{
  "qk_norm": false,
  "attn_scale": 0.125,
  "bias": "all",
  "decay_shape": "linear"
}
Each number is 50 + 10 x the weight over its row's rms, rounded and kept within 0 to 99. Layers, rows and columns count from 0. The size before them is the row's rms in percent of the matrix's.

# k: layer 4 attention key, 512x512, rms 0.0316, rows 213-239, columns 384-511
# q: layer 4 attention query, 512x512, rms 0.035, rows 214-240, columns 384-511
k213 105:27 48 44 65 62 50 36 50 62 61 45 57 60 59 54 43 36 56 58 46 43 54 43 49 57 19 50 44 55 41 46 52 35 69 52 32 46 56 43 33 44 54 67 41 25 43 49 52 66 37 53 60 43 60 51 56 58 43 51 49 54 39 54 48 51 36 30 39 48 56 51 60 67 44 66 40 48 73 58 47 53 67 43 44 55 35 46 45 48 41 28 39 76 48 60 67 56 57 43 49 53 57 44 57 54 57 55 69 54 72 52 45 62 41 44 44 56 53 59 56 57 35 54 52 41 32 64 45
q214 127:52 53 51 54 65 61 48 64 58 50 46 46 66 35 73 60 51 51 36 43 26 69 70 63 56 42 53 46 30 45 60 59 43 47 68 55 41 42 50 37 53 48 67 61 40 54 71 64 46 50 66 72 42 41 42 45 59 64 58 52 59 48 53 38 45 50 40 68 24 60 65 48 63 35 33 37 33 48 64 41 65 56 57 61 53 47 60 67 65 55 38 50 44 60 43 47 67 56 56 45 54 44 55 44 56 53 41 47 48 57 50 45 63 58 68 42 47 32 36 30 41 43 44 50 39 49 40 28
k214 098:43 53 59 28 43 45 57 61 42 54 51 49 46 31 60 49 39 51 58 56 40 38 54 54 62 49 48 69 59 44 59 50 40 38 29 42 46 55 41 50 46 38 36 54 33 47 53 64 61 69 55 51 43 46 47 47 41 63 50 60 52 40 58 59 47 51 43 37 53 60 58 46 47 31 52 63 64 40 59 60 67 52 45 49 59 59 53 74 78 51 51 54 53 47 36 57 54 47 62 63 64 47 55 48 46 51 45 48 44 52 60 55 62 64 61 52 69 55 29 49 39 40 48 55 59 57 41 53
q215 118:33 51 28 57 47 59 38 48 47 53 38 64 61 44 47 28 43 40 58 56 41 61 39 55 34 49 56 46 34 51 37 56 51 45 43 37 48 61 61 53 45 39 51 53 63 42 46 36 45 51 56 47 38 55 45 62 57 31 48 50 42 68 42 49 59 40 52 53 45 55 54 53 49 49 50 46 56 42 47 70 53 56 56 58 48 52 38 49 59 54 45 47 51 54 51 65 35 55 35 45 42 71 60 41 53 48 61 53 45 66 58 50 55 37 48 35 53 39 51 74 70 51 56 37 64 28 54 33
k215 090:47 59 45 68 59 56 28 44 47 49 55 37 61 67 49 36 58 70 46 19 37 53 58 50 41 42 58 34 59 51 50 45 42 39 56 49 45 55 52 50 62 49 75 38 34 47 62 33 50 44 59 51 52 52 44 50 50 49 54 51 53 52 55 66 55 56 44 43 55 54 43 53 63 54 45 55 36 69 43 36 60 36 68 57 61 58 31 52 50 66 54 34 67 63 54 67 48 57 35 50 51 49 33 40 55 41 50 50 44 45 44 65 45 45 59 51 50 53 64 39 63 39 61 41 48 37 43 52
q216 121:44 50 47 47 51 61 54 38 50 46 45 51 38 51 47 63 42 59 38 50 49 60 71 44 64 59 47 47 50 44 56 49 49 48 51 47 44 24 43 48 53 66 51 47 32 43 50 60 62 44 54 63 70 46 46 55 53 54 50 34 55 37 46 47 49 24 55 49 24 39 53 47 39 41 63 44 65 57 44 43 61 59 41 43 42 56 59 58 50 54 42 53 58 49 61 42 34 39 61 61 59 37 44 59 29 65 50 50 69 48 36 56 56 58 49 58 54 41 49 28 47 55 50 46 52 49 42 39
k216 097:39 54 57 39 47 50 68 39 54 51 52 46 64 36 62 59 31 42 51 72 44 58 58 57 54 63 52 66 59 60 59 43 58 41 34 45 32 63 56 59 34 58 32 51 39 60 48 55 56 58 45 44 48 22 50 51 29 50 17 57 35 52 50 53 59 52 62 56 62 40 58 47 44 43 40 47 48 56 52 50 70 59 59 55 44 56 60 52 56 47 52 68 37 30 63 66 45 58 55 42 52 61 61 53 44 55 54 37 55 46 49 38 69 60 35 50 69 65 45 34 51 48 52 58 61 49 56 55
q217 129:47 59 56 62 42 62 39 41 43 59 49 50 44 52 48 32 54 46 40 51 48 44 46 44 73 61 46 48 53 56 57 72 44 61 55 51 43 35 51 52 58 52 57 50 54 64 55 63 47 51 65 62 45 60 52 54 62 38 39 39 44 53 33 50 48 71 57 35 38 34 40 40 38 42 55 36 51 50 35 57 52 51 56 40 57 47 42 67 50 58 45 43 58 64 40 55 44 43 34 39 44 61 50 40 42 61 49 59 50 53 66 41 34 24 53 69 63 37 54 42 53 57 49 52 46 37 48 42
k217 128:33 53 68 45 41 43 39 63 53 53 62 42 32 40 40 48 46 63 48 32 51 27 60 52 58 51 57 45 42 44 55 42 36 59 37 58 61 55 44 53 54 37 62 57 49 55 40 50 63 50 58 53 70 62 53 56 46 59 50 42 57 51 46 52 45 48 49 30 58 34 35 59 53 30 58 56 39 74 38 53 61 24 55 57 61 54 42 53 50 59 59 43 27 41 45 72 31 48 42 48 35 41 59 46 55 45 46 48 39 44 45 47 48 41 42 62 56 55 47 44 56 62 60 42 64 45 67 51
q218 115:42 38 59 49 53 47 56 63 50 51 48 34 51 36 35 58 43 63 44 77 41 55 48 69 58 62 45 53 39 67 50 43 67 43 46 26 57 57 47 66 44 48 52 49 35 67 71 68 54 51 39 57 50 58 53 65 42 47 47 53 56 31 68 58 71 54 45 65 45 49 37 36 55 41 44 65 60 47 53 56 37 49 56 44 78 41 47 77 40 72 40 55 44 42 58 59 48 37 57 61 41 52 44 49 58 47 45 57 46 60 63 56 56 62 46 54 63 45 38 35 54 58 68 66 55 42 50 56
k218 114:55 42 32 75 68 47 48 55 38 39 46 38 65 55 56 56 44 54 58 34 50 30 51 55 53 52 50 45 55 48 45 50 52 48 49 48 55 56 36 53 61 45 40 59 55 56 62 64 60 41 36 50 44 60 61 68 48 44 40 34 42 46 53 62 56 43 58 31 42 36 40 38 48 71 46 46 38 53 35 54 39 47 44 48 55 36 37 47 34 66 56 54 74 48 49 54 41 52 41 49 46 45 62 33 54 35 44 40 61 61 55 56 60 50 45 42 57 63 60 59 53 45 37 65 43 32 61 72
q219 116:46 58 31 51 56 37 33 38 63 25 26 49 54 61 62 65 35 62 60 58 52 45 47 44 32 37 55 74 58 54 59 57 50 53 55 39 57 69 41 52 53 35 57 43 53 52 58 40 48 46 37 40 65 46 45 49 50 71 51 39 85 49 41 46 40 43 40 52 69 51 61 58 53 53 48 39 64 60 73 46 53 62 59 36 63 52 47 45 55 63 37 46 57 50 51 50 46 39 49 47 58 39 53 35 46 39 37 56 51 50 67 58 62 58 53 57 60 46 39 39 65 56 60 55 64 57 65 68
k219 110:61 51 61 59 75 44 49 47 51 42 42 34 56 69 56 56 44 61 54 37 57 44 54 47 50 52 54 45 65 52 57 42 33 60 71 65 39 45 54 49 41 59 70 56 51 44 56 43 59 57 46 66 53 69 42 58 53 56 42 40 58 41 45 70 46 49 47 47 47 56 52 50 53 64 45 51 50 68 50 48 59 41 61 56 47 69 67 54 65 62 49 49 61 45 45 60 61 54 51 36 50 57 44 33 46 47 44 55 77 57 54 71 37 56 44 44 41 59 45 47 51 42 34 63 63 36 61 55
q220 122:47 40 59 57 39 46 31 36 30 60 35 47 41 51 58 40 41 45 37 54 55 43 60 33 60 55 52 48 60 51 55 48 46 50 34 65 48 48 56 61 37 55 35 49 40 56 56 57 58 65 59 49 48 55 43 59 57 50 27 35 44 57 31 62 41 54 59 42 57 48 43 54 52 38 41 48 64 51 37 65 43 39 44 46 67 42 39 68 48 61 54 59 55 67 38 40 37 54 29 42 44 45 58 45 32 51 50 56 42 56 52 36 45 37 57 57 67 42 48 40 63 52 48 28 65 52 36 48
k220 121:48 51 48 62 45 59 58 42 48 56 56 43 41 51 21 46 62 56 49 71 43 56 49 58 40 60 63 57 50 63 34 59 47 46 36 52 50 51 52 52 31 44 43 46 45 64 43 70 50 64 57 55 52 57 46 52 67 56 34 56 44 48 52 42 77 40 53 47 43 47 56 55 48 51 66 40 35 55 47 44 46 51 49 29 48 45 40 46 34 46 71 48 43 59 36 58 23 45 41 49 41 62 54 50 48 62 60 51 56 60 61 26 42 38 36 50 37 54 53 47 57 55 59 40 58 52 68 42
q221 119:56 57 53 41 47 47 52 47 54 42 43 52 59 38 56 51 32 55 37 44 63 57 40 51 53 38 36 27 49 33 66 44 44 54 71 38 45 37 38 48 48 49 46 60 27 50 46 56 53 56 58 47 46 30 70 61 53 50 46 36 52 27 48 49 45 65 29 65 55 48 30 62 52 45 55 58 37 52 65 51 41 46 54 37 20 52 72 47 71 49 41 63 43 54 62 58 58 52 62 53 54 51 52 43 40 54 37 51 56 65 50 47 60 48 36 60 68 54 54 30 50 44 37 73 61 52 66 54
k221 108:55 43 72 51 46 69 52 46 58 55 48 39 41 57 39 38 53 51 53 40 72 45 44 46 48 51 49 48 50 33 47 40 42 46 84 50 51 51 50 51 43 54 68 55 44 44 56 59 46 49 45 62 69 67 55 53 49 63 52 43 51 49 43 49 38 47 53 54 44 57 26 63 52 42 66 57 44 72 63 44 43 48 48 53 57 60 58 66 52 38 50 53 40 59 37 64 34 45 52 47 49 57 35 49 55 47 49 50 67 57 41 56 50 53 32 38 80 41 47 47 53 68 36 65 64 48 52 53
q222 119:38 35 57 52 54 46 59 51 42 53 41 60 45 51 48 46 48 38 49 43 35 55 45 34 46 41 29 46 29 54 47 59 57 37 34 40 44 56 59 44 57 61 44 51 45 39 43 60 65 47 66 45 51 45 45 48 49 33 68 43 43 43 44 42 29 45 25 29 47 51 47 54 49 48 56 33 48 48 65 52 62 35 50 49 31 51 51 43 39 58 48 58 49 35 53 43 37 53 48 56 44 41 58 54 38 54 42 41 51 44 45 48 57 56 39 44 40 59 67 54 60 35 57 45 51 57 39 55
k222 105:51 62 57 59 29 55 71 58 57 53 52 53 62 55 56 57 30 27 42 56 50 57 40 32 47 47 35 48 47 57 57 47 65 42 34 49 32 53 59 50 56 53 43 43 44 48 40 55 55 40 50 40 46 39 49 35 44 49 57 61 42 62 59 58 43 57 58 71 52 29 46 49 41 27 37 60 58 25 46 47 53 50 51 58 26 48 32 60 70 56 64 48 46 44 63 37 45 52 61 67 57 44 64 44 58 40 52 53 56 53 51 29 47 67 48 56 34 56 45 62 41 57 48 37 69 52 43 46
q223 110:57 42 49 65 39 48 36 60 45 37 38 36 43 43 66 55 46 47 34 42 46 52 34 56 46 49 53 39 38 50 50 45 46 36 58 64 54 60 58 72 27 52 53 55 44 50 33 61 53 58 58 47 38 47 70 39 31 47 49 51 37 57 38 55 70 52 53 57 50 54 39 50 53 43 72 47 35 63 61 49 41 40 45 55 44 51 58 47 74 61 54 32 56 56 59 43 52 42 59 61 42 50 44 44 73 46 47 47 51 44 34 42 63 52 47 44 44 53 54 37 52 57 55 51 38 61 55 44
k223 106:56 63 60 31 30 54 46 59 68 61 33 56 60 65 47 53 40 62 39 62 68 56 38 46 45 43 53 65 65 54 57 54 52 33 53 43 32 47 51 46 59 48 41 56 61 49 48 61 28 50 61 38 68 41 78 51 51 54 62 67 48 54 64 46 56 66 71 54 44 47 51 58 40 38 48 51 46 45 51 34 35 60 52 64 40 66 43 62 33 50 37 49 54 52 46 35 52 49 60 72 54 46 57 52 55 52 40 49 55 44 42 72 43 57 61 51 41 57 52 53 47 44 46 55 48 64 65 53
q224 108:54 52 50 67 44 74 48 42 53 51 46 48 43 37 50 28 72 52 65 61 53 39 30 41 53 41 53 43 57 52 38 68 54 56 59 25 55 61 37 54 60 47 56 64 52 49 46 48 62 47 45 57 45 41 42 55 46 49 43 50 60 61 59 43 53 58 45 39 52 40 72 53 35 46 52 69 42 59 46 52 49 59 66 59 56 43 63 68 50 64 40 39 63 61 44 70 45 45 40 48 63 59 48 47 59 54 65 40 74 55 59 47 61 45 64 72 56 38 40 34 59 63 56 52 41 51 56 48
k224 087:46 63 42 41 61 50 46 63 55 36 42 42 57 58 63 52 45 69 56 21 55 45 53 46 36 36 64 30 38 39 62 59 49 57 72 45 57 50 26 40 56 45 95 59 53 50 44 55 46 34 46 55 57 44 49 46 50 60 70 51 57 41 49 58 45 55 47 46 54 50 54 47 53 61 60 47 30 84 56 70 60 52 51 50 61 45 64 45 61 53 56 47 50 31 53 60 49 53 39 51 29 57 47 39 50 39 45 62 38 50 24 49 53 38 45 59 50 52 55 59 51 46 45 59 52 46 60 40
q225 124:44 56 44 49 52 50 60 46 65 54 38 50 42 43 43 29 59 50 54 49 76 35 44 30 55 54 42 68 64 66 48 53 42 49 42 52 64 46 48 55 56 47 54 54 59 49 22 49 34 54 59 31 45 55 42 55 69 36 46 58 50 53 52 41 51 58 62 43 69 51 27 49 44 55 54 47 50 47 35 46 56 46 46 42 44 43 35 45 44 54 53 39 42 47 42 53 52 47 46 44 39 60 56 41 54 34 57 47 48 25 47 40 41 33 58 53 63 55 60 63 62 50 52 48 40 49 57 62
k225 100:53 53 55 63 56 36 26 42 60 54 51 50 41 47 49 42 49 56 44 38 47 31 42 44 46 63 58 56 50 67 74 49 59 57 54 59 65 44 54 54 46 50 79 68 63 35 50 34 42 52 60 49 63 68 60 56 44 53 63 47 54 58 63 52 55 63 57 35 58 57 39 73 49 48 43 50 33 71 37 39 60 30 56 53 44 46 48 43 48 51 48 40 60 59 55 56 46 36 33 51 47 56 49 46 82 43 54 57 44 46 57 74 41 52 62 49 62 44 63 66 49 61 51 35 36 41 62 53
q226 132:47 24 51 61 49 39 48 54 45 49 26 42 52 59 54 34 37 40 52 58 48 37 41 55 55 44 57 61 43 54 50 34 62 52 46 47 27 46 58 81 45 56 37 55 31 52 52 44 51 32 63 36 60 55 63 63 48 42 53 59 55 53 44 27 48 72 33 54 48 56 48 53 42 22 52 42 51 56 56 63 60 57 48 47 45 42 48 47 43 82 66 49 48 54 58 43 40 67 51 44 49 43 46 47 50 65 51 55 35 47 50 50 52 38 30 49 48 46 60 47 57 37 39 47 38 41 30 43
k226 105:42 54 68 52 43 55 63 48 67 66 55 46 56 49 54 54 55 42 43 84 67 53 47 51 58 39 35 64 51 65 70 51 58 43 27 52 34 61 52 43 45 44 21 43 52 45 40 59 41 61 46 35 58 57 60 44 42 54 54 48 35 40 54 61 59 71 62 51 43 29 71 54 42 28 62 33 56 47 49 47 49 54 29 40 60 59 49 59 31 53 36 50 65 34 51 37 46 45 35 66 56 45 60 57 67 49 55 48 67 47 50 29 53 53 56 39 35 41 46 52 41 46 53 33 44 57 57 46
q227 123:61 58 57 51 52 53 40 63 43 41 53 59 38 82 58 41 48 63 45 55 69 46 44 70 46 54 30 45 66 30 48 55 37 41 55 49 55 36 43 48 62 38 40 66 37 52 46 60 62 39 52 54 36 31 39 50 46 51 56 42 63 54 58 47 36 63 41 61 48 43 46 52 41 42 46 68 54 71 60 57 57 51 61 54 64 46 41 49 70 54 49 57 48 55 56 43 52 43 54 50 50 37 50 37 45 38 48 52 56 47 54 50 64 47 49 69 64 60 61 39 61 50 44 63 60 51 46 52
k227 098:53 47 58 44 45 43 49 59 38 57 53 44 56 56 48 58 45 33 68 74 60 43 44 36 50 50 47 69 46 34 71 56 39 53 52 43 51 39 62 36 45 47 13 50 49 59 48 52 63 41 49 39 40 57 51 45 50 55 47 57 37 50 61 43 46 39 48 56 48 39 58 59 50 39 56 49 55 41 57 57 70 42 51 58 44 49 46 43 55 54 42 52 43 49 46 53 32 58 50 62 63 55 57 58 46 50 37 62 52 49 64 58 44 37 34 61 35 58 36 45 33 44 42 52 48 71 46 36
q228 120:62 55 40 63 52 56 65 44 53 49 70 42 35 49 34 54 59 48 49 47 59 48 39 65 54 60 54 57 41 58 32 68 38 57 54 59 56 36 56 49 66 70 57 46 46 63 67 71 39 54 48 48 44 47 56 58 43 53 46 54 44 42 51 47 59 50 70 63 35 51 61 52 42 48 60 63 33 42 56 46 48 47 51 52 65 51 62 63 44 56 64 57 23 45 34 38 59 33 62 66 59 28 53 49 50 44 52 42 54 30 58 47 57 45 57 55 38 31 54 38 43 59 47 54 36 58 47 40
k228 112:55 55 34 35 41 45 61 50 49 46 44 63 61 40 60 50 36 44 65 50 49 42 51 65 64 45 55 65 37 65 42 49 57 48 41 43 48 51 42 48 40 49 64 45 59 54 36 57 51 65 21 35 33 45 50 49 24 54 43 59 48 57 63 40 52 52 43 51 48 46 40 32 54 44 76 48 48 32 56 60 47 57 48 51 56 39 71 54 56 37 48 70 56 27 70 46 57 52 42 22 49 57 59 57 54 53 40 53 67 51 52 42 51 47 38 48 55 66 57 67 41 52 64 59 30 61 48 54
q229 110:41 56 64 51 37 51 50 47 44 45 55 58 47 57 59 68 65 38 23 49 44 65 61 53 55 57 47 57 65 68 58 56 58 35 36 48 48 40 59 44 36 53 50 58 59 51 57 78 48 63 58 62 53 37 48 67 60 69 42 56 38 36 56 61 47 39 54 78 47 51 53 70 49 41 39 45 56 56 54 39 65 42 47 65 49 41 47 61 47 51 63 43 32 55 32 45 56 42 49 60 41 59 40 54 42 53 36 43 59 28 22 54 65 44 63 56 66 46 46 41 39 45 48 55 45 44 64 47
k229 093:41 52 55 54 40 45 58 49 45 54 53 48 48 29 53 45 45 52 54 70 19 57 50 38 41 57 61 68 54 59 44 40 32 46 38 56 55 48 52 55 46 21 27 51 58 60 53 52 75 80 44 46 49 56 50 46 57 45 28 66 39 71 61 62 66 39 56 61 51 52 45 46 52 46 45 43 35 27 43 40 57 47 52 34 48 61 48 54 56 61 58 39 49 58 52 50 43 37 49 72 56 65 63 53 54 64 57 49 55 68 63 50 51 68 52 48 52 53 31 35 41 54 44 55 42 76 50 42
q230 118:37 58 65 52 60 63 44 37 32 53 34 50 44 51 42 56 60 57 41 45 32 55 55 42 54 60 69 36 50 52 44 56 52 37 54 75 34 46 34 72 29 74 64 69 71 50 42 50 45 39 54 47 58 48 45 26 57 61 36 46 51 53 42 60 63 29 71 47 44 43 52 55 45 66 52 55 49 54 64 47 62 48 55 43 54 61 54 43 39 44 57 45 50 57 61 54 60 53 45 48 49 74 28 60 51 67 45 43 52 46 44 37 58 43 35 52 40 54 54 41 49 43 49 20 59 54 37 51
k230 123:56 65 58 30 49 66 48 37 49 63 46 65 43 50 63 59 55 51 32 36 35 41 60 49 52 47 48 50 45 54 40 56 50 36 61 42 49 40 50 45 54 54 59 53 64 52 33 46 41 61 46 47 51 35 58 48 58 67 45 49 53 49 64 46 34 54 65 45 52 52 61 56 42 51 44 43 44 51 51 52 62 40 54 49 28 52 69 63 42 44 55 59 54 40 38 45 60 50 51 43 46 53 48 55 52 57 38 58 53 47 39 58 50 56 48 52 53 60 43 36 55 60 55 50 51 51 55 52
q231 115:51 49 48 48 59 49 54 60 50 34 51 34 47 59 51 64 48 58 47 50 49 55 48 49 59 51 50 51 44 54 30 51 26 42 44 71 47 37 55 38 65 59 42 48 45 44 67 60 35 67 52 52 39 53 47 48 58 52 47 65 50 26 49 41 70 37 60 62 38 39 42 28 52 60 53 33 47 51 61 76 38 56 47 43 51 42 59 36 45 52 47 59 67 38 49 35 77 50 47 46 47 41 66 54 35 60 37 54 62 64 73 69 49 58 37 45 52 45 39 47 56 60 60 55 42 60 56 55
k231 085:53 64 64 37 41 39 48 50 46 59 44 55 59 37 35 48 59 40 56 83 54 56 32 72 65 54 47 62 40 70 62 57 38 48 37 63 40 43 66 56 53 53 31 49 52 50 56 58 40 67 43 61 25 45 41 60 51 44 20 65 49 38 58 32 54 44 47 38 53 39 35 47 55 49 61 50 63 46 47 56 54 58 49 45 45 45 58 58 59 51 42 64 54 46 55 48 62 45 59 45 52 50 48 59 46 43 40 51 65 45 67 33 49 34 42 54 42 43 47 35 47 52 54 47 47 60 38 53
q232 136:63 35 68 53 55 41 41 50 47 46 32 47 38 80 50 65 59 63 44 40 44 49 72 64 55 40 49 55 60 55 57 54 42 70 52 54 51 41 38 52 53 57 73 46 63 49 56 41 47 24 51 62 59 58 52 45 50 52 73 43 63 66 44 65 74 51 53 40 28 49 36 50 58 42 50 52 48 67 36 46 36 47 30 55 55 42 29 42 39 70 25 30 68 60 48 34 75 60 41 53 39 43 56 58 58 45 63 72 53 42 57 51 55 45 60 37 50 41 58 51 49 49 63 39 38 59 38 65
k232 118:54 51 60 37 39 36 48 53 40 43 41 69 53 59 50 46 44 53 48 34 49 44 47 55 37 41 39 51 46 39 59 55 48 47 45 47 54 40 56 44 43 48 48 60 51 40 50 32 53 39 50 45 50 52 58 46 54 49 72 61 57 73 38 52 39 64 46 50 58 49 42 57 52 53 51 46 43 72 55 53 40 40 62 74 47 70 42 42 50 46 52 54 48 53 56 43 54 65 66 46 53 38 61 58 56 45 62 45 40 43 32 87 51 61 67 43 58 56 35 53 50 45 54 43 48 43 43 42
q233 115:49 65 56 40 50 59 46 57 48 54 32 38 50 51 66 60 42 55 39 60 47 40 41 47 40 53 46 55 54 55 48 50 37 56 39 61 57 54 44 65 47 46 43 62 48 56 50 60 53 63 60 60 55 54 45 45 61 60 39 52 54 57 35 52 59 55 70 29 38 36 48 49 47 45 34 46 47 48 62 47 56 61 53 71 31 56 46 68 54 51 57 21 55 53 25 67 64 37 57 63 41 63 71 48 41 52 50 37 35 63 62 46 52 49 58 58 46 59 36 49 37 58 59 44 36 47 55 63
k233 107:47 55 48 41 60 48 51 68 46 48 42 53 57 53 51 46 54 43 52 72 36 47 30 44 47 43 61 48 68 75 57 50 43 44 25 46 49 61 47 56 45 48 14 55 44 41 41 55 44 67 49 57 34 49 43 53 52 49 33 52 46 47 44 44 43 58 57 44 46 24 39 47 42 39 44 44 66 32 57 46 60 33 55 38 46 56 24 57 56 57 59 42 45 38 48 39 61 47 47 66 45 53 58 36 59 50 34 57 54 45 69 21 61 45 44 54 33 51 37 34 52 72 51 51 58 77 57 51
q234 127:42 56 55 59 48 48 45 54 51 52 45 53 58 35 49 46 57 48 48 65 39 49 66 42 59 62 48 54 51 47 71 58 71 36 37 54 46 47 48 50 51 46 47 52 40 62 43 58 60 46 57 48 65 52 45 52 48 51 47 51 52 58 54 60 40 51 61 59 45 44 49 56 54 30 54 37 33 46 36 38 60 41 57 47 50 60 51 56 36 73 61 38 58 44 43 43 40 51 60 34 50 56 50 41 67 45 46 52 42 47 39 41 39 42 58 53 41 45 66 41 70 42 41 39 37 43 60 56
k234 129:29 48 62 52 59 50 46 49 71 61 48 44 56 29 46 59 49 29 30 64 34 48 56 35 54 66 55 57 49 52 52 42 51 43 46 57 46 48 58 53 49 36 45 64 63 50 42 56 50 54 56 52 53 60 67 35 45 49 33 38 47 44 48 30 66 43 38 42 58 55 69 65 41 53 37 35 44 42 31 60 65 59 44 55 54 49 49 53 34 47 50 44 53 59 47 67 51 51 34 54 51 49 64 47 61 69 49 40 46 52 43 49 54 53 58 52 53 52 52 60 62 27 50 32 49 38 58 27
q235 129:41 47 52 53 57 62 37 60 56 54 56 57 51 46 57 60 62 59 49 34 58 49 38 61 61 49 59 53 58 57 61 60 38 45 52 65 43 50 58 49 59 24 62 61 60 31 47 67 64 65 68 46 47 44 61 63 34 58 45 44 64 53 51 51 44 63 37 65 54 37 49 38 59 62 61 38 48 68 73 57 63 40 53 59 55 44 62 50 75 32 56 62 35 62 44 42 51 65 46 47 44 37 59 36 64 66 37 66 43 48 48 44 42 48 53 27 51 48 42 33 50 41 45 47 52 50 60 34
k235 132:55 41 46 45 43 54 55 59 42 56 69 47 49 47 48 31 47 57 53 49 67 37 37 45 61 68 47 59 54 52 59 55 35 34 68 62 42 66 55 49 66 28 64 45 40 36 60 62 49 64 51 50 55 41 43 54 44 56 58 51 51 41 69 46 36 56 55 64 46 53 48 55 60 38 51 29 44 54 64 45 40 27 56 58 39 54 48 69 69 47 52 39 59 50 29 32 57 48 54 50 55 57 47 37 53 48 48 51 38 38 51 56 43 41 62 58 52 38 53 21 55 50 40 44 49 51 37 38
q236 123:61 43 40 66 47 44 28 71 33 43 50 56 51 65 36 43 59 65 51 50 58 49 49 63 51 54 51 52 54 36 48 63 56 57 51 41 60 53 32 62 61 49 61 67 44 47 40 42 50 30 55 45 57 59 45 45 54 51 56 39 63 50 44 44 48 51 46 55 53 45 40 67 71 41 55 43 43 79 52 62 48 44 80 45 55 40 35 33 51 67 44 52 52 56 56 62 56 54 32 30 48 65 37 48 52 38 60 49 56 45 53 69 46 39 41 67 72 48 46 42 76 46 60 51 54 51 54 41
k236 121:44 54 58 40 57 50 19 48 51 39 46 59 51 52 50 47 56 56 60 49 63 49 53 53 48 51 41 55 39 36 53 53 35 41 40 49 48 26 54 42 62 50 22 51 43 51 48 45 58 34 61 50 50 56 52 50 53 47 53 47 54 43 50 48 32 55 53 48 54 50 53 61 55 58 55 44 45 70 41 55 64 47 55 64 56 46 42 43 56 61 50 56 48 36 58 65 31 50 37 44 57 55 57 43 58 46 60 44 43 57 52 58 40 43 39 50 57 54 37 44 57 53 44 70 52 49 50 41
q237 127:45 61 53 29 46 46 42 22 66 44 40 42 38 63 51 51 51 40 65 38 60 47 48 63 43 64 56 66 37 46 44 49 39 77 51 77 47 52 42 65 40 62 53 55 49 44 61 41 41 53 47 54 39 89 31 41 51 55 50 73 44 57 28 42 60 55 65 35 49 39 41 54 42 55 50 58 49 46 48 43 47 51 45 44 47 60 57 49 59 26 59 47 40 40 38 43 55 43 55 45 47 44 41 53 48 48 65 52 38 57 66 57 42 51 48 45 48 60 52 55 49 60 50 55 64 50 41 48
k237 117:62 50 65 43 49 52 41 39 59 58 46 54 40 58 50 59 60 44 40 57 57 36 63 58 53 34 42 53 49 64 40 53 39 65 26 53 42 57 53 53 40 59 13 43 47 44 41 40 45 51 46 52 49 50 42 45 62 51 49 45 63 44 49 24 47 63 52 43 57 33 50 59 55 43 69 39 65 42 56 50 48 22 55 53 60 46 54 56 54 38 54 44 49 39 43 54 58 51 43 42 58 58 49 64 37 42 61 38 44 33 58 50 45 40 50 53 44 72 49 47 50 71 55 57 44 54 39 26
q238 111:60 53 60 50 54 41 49 32 58 35 41 52 65 63 39 39 51 49 45 54 43 52 56 38 34 48 47 53 48 60 43 47 64 53 55 33 50 70 40 55 31 40 53 62 62 43 52 47 47 37 35 62 54 49 36 59 52 58 46 57 50 49 88 39 43 61 58 57 68 50 63 73 60 52 38 42 50 53 39 44 72 40 63 46 25 70 59 61 37 48 58 54 46 41 35 59 44 53 52 35 49 67 52 57 51 51 52 36 47 52 31 39 51 48 40 47 66 67 55 40 64 46 42 57 53 52 66 45
k238 090:63 56 42 68 59 56 44 54 47 45 52 47 25 67 44 63 48 59 46 16 52 54 61 36 41 57 49 51 41 47 33 48 47 58 71 56 43 49 33 54 39 55 65 70 43 49 58 50 59 26 46 75 45 53 38 43 49 50 57 41 78 55 42 66 31 46 47 49 55 62 58 56 40 51 58 50 38 74 47 59 52 42 49 31 58 56 64 44 49 64 69 42 41 61 56 57 60 38 39 58 51 52 39 40 41 40 61 48 38 76 37 56 48 52 49 42 59 33 55 36 61 56 53 55 45 44 45 46
q239 116:46 48 44 43 69 65 45 49 53 47 48 44 67 28 53 40 37 38 55 44 47 54 33 40 30 51 42 46 47 47 47 63 62 39 39 28 62 56 38 62 58 48 51 60 58 45 41 61 42 55 55 32 58 49 53 51 47 60 55 47 43 42 58 34 43 56 35 31 72 50 50 67 51 63 61 56 41 29 54 64 56 46 47 47 34 50 41 54 35 52 48 68 53 45 44 60 51 43 34 55 49 78 49 30 52 46 45 37 31 62 53 49 54 31 22 65 48 55 44 84 66 50 56 48 54 54 57 68
k239 094:41 49 52 70 61 69 57 30 62 36 65 40 55 52 49 37 66 53 39 43 46 61 52 65 48 46 63 38 47 49 50 36 54 51 74 49 47 47 50 42 71 46 61 65 46 34 53 56 45 47 67 49 43 49 43 34 57 49 48 47 50 49 33 59 55 46 43 52 43 49 37 56 53 57 52 56 50 51 43 48 33 52 42 43 53 33 65 53 48 58 57 53 51 63 50 34 57 49 43 52 35 49 33 23 64 50 51 55 48 56 43 55 57 63 64 48 71 49 67 50 45 36 40 62 56 51 55 54
q240 122:52 47 46 50 49 54 61 55 51 51 39 42 43 59 64 62 49 43 51 63 51 57 44 62 39 45 39 70 37 53 59 67 57 71 43 59 51 65 36 50 41 47 45 46 45 56 34 46 36 38 47 60 38 59 51 30 59 32 57 56 46 48 39 44 42 42 49 46 46 45 38 47 65 18 51 44 53 47 60 37 58 59 38 32 48 54 43 56 44 39 46 38 49 60 56 56 42 43 40 36 60 49 56 61 54 47 56 75 53 55 66 40 70 58 39 40 51 48 44 58 64 54 45 55 46 50 48 54